config = dict(
    positions='rope',
    rope_base=1020.0,
    rope_fraction=0.25,
    attn_scale=0.177,
    init_std_o=0.0407,
    init_std_down=0.0,
    weight_decay=0.12,
    final_lr_fraction=0.05,
    batch_tokens=[32768, 65536, 131072],
    train_tokens=389600000,
    steps=5928,
)
Each number is 128 + 32 x the weight over the matrix's rms, rounded and kept within 0 to 255. Layers, rows and columns count from 0. Numbers have three digits each.

# q: layer 6 attention query, 256x256, rms 0.065, rows 0-31, columns 64-127
# k: layer 6 attention key, 256x256, rms 0.0632, rows 0-31, columns 64-127
# v: layer 6 attention value, 256x256, rms 0.0597, rows 0-14, columns 64-127
# o: layer 6 attention output (transposed), 256x256, rms 0.0611, rows 0-13, columns 64-127
q0:105144108156158117122098117154113142099118157109122119108096128144103127138143158125145138102179151143137137155112119133122120094112115097126141177143123149121117147119132123155124151134137164
k0:143084118153132124139088118105185117122155172115122133127113116118121144088125086114105093113126131109121111093121130145167115121080134076127102118127169119124131108151085129102132115122117131
q1:156143115148147137132123134111116109105165113153155157134117131103112094158088143100103149164119139143138160109114121153154123116104098109131107125122112103134154122167116127099128145170121129
k1:121166141137116151132132118157104114111151133111159081126110112111102123169107145106126107151122129141112156166107102112116140109162118188125142117084115112128150145135137119067154123122111140
q2:101186199140135191130090149093055091163110150134117093100160125133163029113129067146103161099125086100120126133128111142108091136099129108118104136126155088188059099131149123152163150129125076
k2:144110120096103153100147112093143139147054157084130152098143133119129151120162161249160135168138129133075166125117134112076132093111133137117131176129118147073110148091127100075013129099108151
q3:123126171187152075080078141140085119129161116104104130130125141134119117082110139030185148112130126119174132149133123129094126138153130135120126125163165105152095135157223138152169147101127165
k3:134115148105123147131137144132116102140101104154123117137189127131144096166122106102110122092069074156152121178142134117134132085146121134123141159098150108137052132131124131096133125125107117
q4:116136207147097181142111125064011168150111097100120121130082133148098051115141087112079191106083069079149122167067099133120212125154140157111185138114089142165090147153116116163157157132111143
k4:118141132128114108141081118132144132156115106168143127127167142108125137121133159109133133099076116149201094153127171102127114081107121147077131129134116120144101135118132134102150120118105101
q5:118128061112144115104135115124142110124151142146099137129137154128156162130109156159180089139122125164140136116137142129112102174108144114134086126147168135113100127116167130169069197128123108
k5:144120085140121051107171175130153124097202177116102171100102060141132136151131150076143113154203135180126130118111057222173159165102191142143182094111166102097249104123178125144181113180167150
q6:153159150168095154206091094107054138160091097092165143158156144143121092126123061121035130136070096136115113166084142093149222073104084177081149101068091099154092114081105158110190095086084130
k6:121106124181089168137169150098114130202095137158102112120168155114115103095104117173164131106119085092147136144088146109149102078185084126092137123155149138126107113144131086136119130090114118
q7:116094142098121151104137181062119193125085127085088129124075120113083132095148149127167146093100128083164168085151121123161166136139128162152131156141137155127135128143142129122109177134149155
k7:131115100104164064102161232178135137045208209104096111135118070169159144127131192035153158150175144147140130075165039207160152181120218144203120108177147111083204132120156100131176152202204145
q8:193140119162118065182125115137164141117085138128114130078156144096181108146085137175046082132087156128074116188130142136096089065113144129106140101101132064075099146134121115136132105131133139
k8:144091134160113173129133100130168139132061061151094091095112123139145066133115101149151103057100066091099157197124143104165114098154133079085073132145131128152061173161174072125135168105123086
q9:116116109100154121126110066162170108098124111138150159153145116142149092123127080177121146121096145175141147160170081101160084138114153121136061086115127117122128141144148109126153143146130113
k9:146158106148106134132179049138105107155095087233151113120083137099171127170075110156161129098092142091170133107092184122122129071162177112106105109105149114110095105126144093072174125187172167
q10:129118100155141122127165167125153137150196070115125094111151156134139148149118167091103100114120122185169137184129108132147066064109128075099130179182185109135138133085151142155116132144145137
k10:132109110129133122139148121095111105097163098089068131123169127124125114122099137042171095140160085163128143211101068144170108123146085113112155180144127155076111113169176175159112160157154145
q11:117063116093088133139128110115141140159187119125142154155123112120148149190051086113150119151126134154129085115108069158119149146137168176118111104088122155127178140168156150089168168161119162
k11:133129120115127113125111096131142066067139082136147114144080132152113125115121096097110130160068092091081120081110163142096121165087144154130048125056153159153123125094127150104090112108130124
q12:072205104053159131134076112146134049139119154136125135177115078112188107055132176119148176194102139111138100110158145167087082072121123191136121141062116122134169147123154114144130139131114080
k12:091150172120112064141131160212114139152126224137136137110089118135192149124145075142105095128076126148156105103165108102144175086159130147139148113166130076145162128059098078117113119230182164
q13:135162120122106082144146126117080109148149097179071117112117140167116159152080103050119110096119095202146126151118168110108091119130134153119092154099166130145160130121112161143125164114152165
k13:126147059101192094130128125094176076142148136154129081127132127108106157103116081114097136124147135156129155125123133182137119127153100114144172140084184118135150128129190190123093138120099154
q14:132110168096145172107154121162043147124147154124133119088073146177117108150144123201155089179255151175103150121133181211178152078137127189128159066100068159132085126146096165137127066089097136
k14:099161110163140103141127149112103080121125136117175134132195140190159127084160143193075124109185180151088131108163159115076169104105143218121171128145131168138118079232093116178110115123100130
q15:161149087084144080147150128108133091128050160142133118179176204147126107145109135153152136211120148139109115113136145101126067108140098167126098083084140137094156122142124136121103136074122162
k15:111093086126136098117181133177149125166130111095118072174122196149119121133100096144193167107133106116158126131153157098161161123146110102108106128157117138114154115154145059064140102116103132
q16:115119119151123120131133104050124146127084123085120125168154141127163140176083154145082073130121077111169142121132104143109229089100190133124163125097120139115108150154157127131135175184138181
k16:148089126166132108163164133089127119096071049122081128095046155149151101161137128102147091111103085136119152156105169124137116113104154125094130110106133105055100178147182075106141165142128128
q17:164110112169090085155141077073103139129188132188122114127128108124165193149092140067096144132118122159148144110097137118132121110153139075126108085109132114130154141086149104066121118144147175
k17:162133108167143094136114128070131107131092075120143100118127107134139136148126056103156126067138100093105108141109195134153063122136118101076132162029120120099147126164199143100187086128104069
q18:027153190132115156111175133121142218158110121058113118163097118144127106133137187113109148118120062112181126135155120167133123111102107080141154167120081150184123102111154167142138138155131139
k18:113092154128156058163117197147081115088161155100107172127147137135107164140136154106103098180165114196125119154158099126108153138134116158134137162173115087132147120136118126168091156159152156
q19:183113164174097112132107117136129183114149163122121092059164080083073170214086167146122086112125177088108104190179161145120107116153133143120154136099104105127142148147133134095154139133125141
k19:130120079118202100161142086083130070138171092138144105063124121142079120108090148191114111149157124157118111148133121050121167142147143097166146152086121189125126152166122100129086127147070083
q20:156150099086155088132102107176144073114126165170146153121138151141142137102146140155178146165149170165142127135129154100136068141163119113124101119137151120125176107131113144138090103113126113
k20:107152144139112141105155121156098125178119175152125082132156145134170122092105093153148140110118157089136116127116131115126137090168091135146157160144141155132125098119102107108117097129143124
q21:142153205106130155147138158078114169150109138123128122101104064132175104117110093145133109174080148107075133080095098179139086110127106177120174138124120137132104119067107174133134120115138145
k21:137075170102152092110090167124122077045100142129155141149160096193154145127126134138109134087123055121086094142192111113135125183119111106091076116098110120171145154116119168204129132143144098
q22:114155132145055086141110157175150176122182174144096132133150110100162130125116165177091136143118132091149079173124088144109104056089135125121159086096098132111119133082114092114145116112125126
k22:103121152136104162129092145137097147063069066108072145122093105155117077154147133153135164088123120078060066190151145122138141158133107102095095124098045159145130147177143097129068094080094115
q23:122098102173161154110118127102077154135171166103102154166085147135124076155098100110105108071133118169112132091109125146159199142105165146114065120075108166148111117171134112128152156165129140
k23:171146101126140170134121127082168148100121104157118165122070164119110131125157170134136149133145118129127148132100147189098123127099159163119136119066123111097184156122205190074113143114153148
q24:132157113091127095113168136180135121148149176159150142136090135132152111118136131188161178158092155166128143100112134148118074147134087114133100106137081121148136117131133144133083097079115121
k24:125142137104112160078087131195087146128122140158131089130185102136103148111117115172146169116160162101120103114143125144086110145135103141103128127115097165181146095148092168140076092066136136
q25:138109141114097086123117114121136101152138110107115115162124143126172103114118075161115107137166112166162176109115112128101119194150112097119097131129072145130100159121113152157105069134136172
k25:149096150151062079080119129159135114096062101162110109116125097144176107134109095104120100104124135096111176158137178157125093113063133163123129108118150100151101148154116139202186121105106068
q26:111074158160172182108167139165098161148131143141179150113109080148104084157160088127143146151162111105112127128155169139147167171149140113159162073152097130179182101156158084078156139143126090
k26:139147140124155156168115134113145178115167126143183164137174151091110186109118204140165151162138156206166086124140125131068121141083162131134160097118146120128104094139120103101165140153187154
q27:142100126169112101108098103129090092138122116089133103102095165112144184169084129095118071112190131115067118086113094144142174092185149167122150153140079108126180175174101117127136104154153120
k27:114151129142105093151107077076178117147126093111152094113130092128139106109087080147086106148017149142126170128123127106121134149063135116170076139096095166145096183060123193094112076097137084
q28:154080147111133156161093115129146154082054163109130167098103167128081067114131107187166078115093107117130150172097177160151143173085110161124126118115086150133125128174111173136113152166132130
k28:174134128134110158115159150095132164132056191141083126143151143153116065112129166153100126146175145104100161122107170141110150126100147168145124128118155132138117120208084095159159189110112142
q29:119212057088102165136120161125068090152091139173120112149091151111176105120192118108074126150117131108103101092121176120111129064157176143130115116136143129149138077063111055129128112155128092
k29:118183125128096149115086155125161174153094120093164117127112098099103152104165129127104129076109126152180090125151153130137110098102109112135113090138107070103158191117155106097152078106148109
q30:206152104154135100135087148131120169120194140212106152100127106084128115117123116108125151072095135124134093148100130114153063138122122118124113152131196082136129135089130133136139152109112099
k30:162159132077146186098108140108105128136142155154086127096144079098068135143124109166105161096157102106098084155133037132173135195202114087146150156112154148168148133149164184162101104100100144
q31:157164117137109123149141130085092091120179144179113090162117100111175148109126136088076167125077128136100117105104141140116105083128130090132117130099115149120157114022109108083133096136131134
k31:146133145112129113115105138119167104089118124157140117153151098101131111109126103122127140081089096089102085180134176141148086119121103110108113120087102105137155149129185148139139064115103074
v0:091131135132118145130127136084136141130098122122100139136121164172077092192129172077131141132164119075128129129098140121057138113135125153130097161103190160096136127136159127103188148121136156
o0:137104130137071124110132119164115134111160127175096131142086128074137141092097122130134144167075149180164143113122151120057138091173176106176126134066133164117174139139126141153142151125122117
v1:202110095109130116104107121158088158162132157165140151164154156127093121125140096157133174153170137127200140098110168141089100107202119134134125109083115129141160136151151183176097095072127148
o1:128130099114152115128154179117152133125102087134085108141148121138104126094154097159170156118165159121137094144095143127133168137123134167084138160138094175119118164142124166162142097175077109
v2:163117140127133100127138132163123158145126194187103116122118166140126139118118131143112115126132163148056162115106137150143178187117118125130141137095117095110177146119079154093176117124126167
o2:129150091153113100153097112109157165146089116131087108104085097147169158163115144147128126088134203128106130116128171091098075107158090106134122139154154137133136110124089140134130139115091113
v3:108073121127148129113191083131062084129129106137058104080077129119147148179151127151143153164182108117146106165131119138141142122164144096112138175202164132125126155150066108123078123158118115
o3:104103117178125135092107141153120079167183135159166064126098112099133097112058126107080142102111067107172130086074173148120127170100071150089069157114178189166129087119163119132117123074113135
v4:136129113115170083134121105133097133156103116136091133068082165089160097143161108152146175093156129153144125136152165141112103127104117139129186171134170151172142134090094129117075092101102134
o4:124084092124201127129126109142167172095122100194107094131127077150153084140103130143092143137113156123153148120134142085082090119068135169127080174142169130132128125128134132118171080153054135
v5:079135128128129102119148110146161120139126107142056072137128147131173142079125126154138135088148135098116141169097152145127092144208138176110110187139070172110108121129152124099115110105138102
o5:126153150159168171111152144106082198143154045143104123071127102144060149100172130147135118145112149106130141138128157144120135111135141183104124131145141174162116108097170087113143115137152124
v6:062138152109119094111105135124123127132198119040119154124128100088167132079162139032131166134115108159089119098121127167108146131124118184111142090120114129113129116103102125159234142146130110
o6:136109099120105168113107130188190106127093107149134124126108149129156114154191115121121155187086171158143139142170071110171070166142172138083130115055112082118129149142147123160158112126197149
v7:095128186131143130186159170120159142151141132235124093159105171099119126100128179086117193117226124134140106117142137150120132175141145146138067130153172132146102111117087115088193097110128109
o7:155103095097131104087106104165127128120131127116161102174108117165109142129143145132091100173172145144162104153126086136109122092160139159096118136067178151149153160133128122154104139103162115
v8:110166118122153097124129074067132137123185091109158108125122169139147129140108118097156073142098123099160131089164132130087075093136122130123060152093163096119129105097158125098146192145175174
o8:129124166131088115134139121088064146094177078131107145156182131058078151122161121139079112070119112151095152130141099116104116135105153115150127157145127142159134168136136157062164152088101125
v9:096146039123151111090097146153117160105138145083093126199163070142128136155120159100163131152066096142149133175164122103114130123065143146100154103097100099101111138127182122083191164155123135
o9:065156142126097156105111100168130084098167143139176171160120140139151095107155146153167139114059117124176084143194158185157124146154123088076147101156114107128130101150147139152130113145087150
v10:084122129108140125141135119150157102131138125138034129119136176111193132080146108136115147146140139106068149143111133107134117182139119162149098166116157188124138123135115135107106108094120141
o10:128129140105127109099176143127119137119089059199114074118131115172130111072093168168128141163145120110159128115149156150090115087122123219124160120091115181148105130120140119146092072101133109
v11:109093134162117114118187105141153199125029127163119103191187147154144115136117159132103124202065115124183183174150149121050188173127140080114184089137054103096156141078130103035158116094107097
o11:140161123101104167130152182163122130072150133124185102105116117127139147068097179143125137172065099116175113103092153138143208120164124088071100138141108086115097115161146129132120128143138129
v12:093109068151133091108081145137165184133103102120161129179217102118136136165124113118138089152048090152179121168162115088159183117047130084128133127123097086083108141101109135120127089140085132
o12:128128159103136124155149149115144098091158164133161170128142114138158114112092158161099145176105126129121108121132185117115137147146128072128088105164113094147157104178129161166146107113130120
v13:114158167052139132137071095138086116122094117110141116163159174119142122153176096137127133155113135109119134136167144094170145041144122153132128147152102085133115128153121086095110090160103178
o13:099073134093164135130139085106189105080154087157155076147108136162176099114069135091057070111109113215132172136154120119147118135123168144149146116184113152165127128128125201166156172153156134
v14:097105110165123136169090150077177121109105123160121131113148081146120111205100119109142098077082114153093122119128138126116137157058138102127190216202120119137082096113102101123143138183105118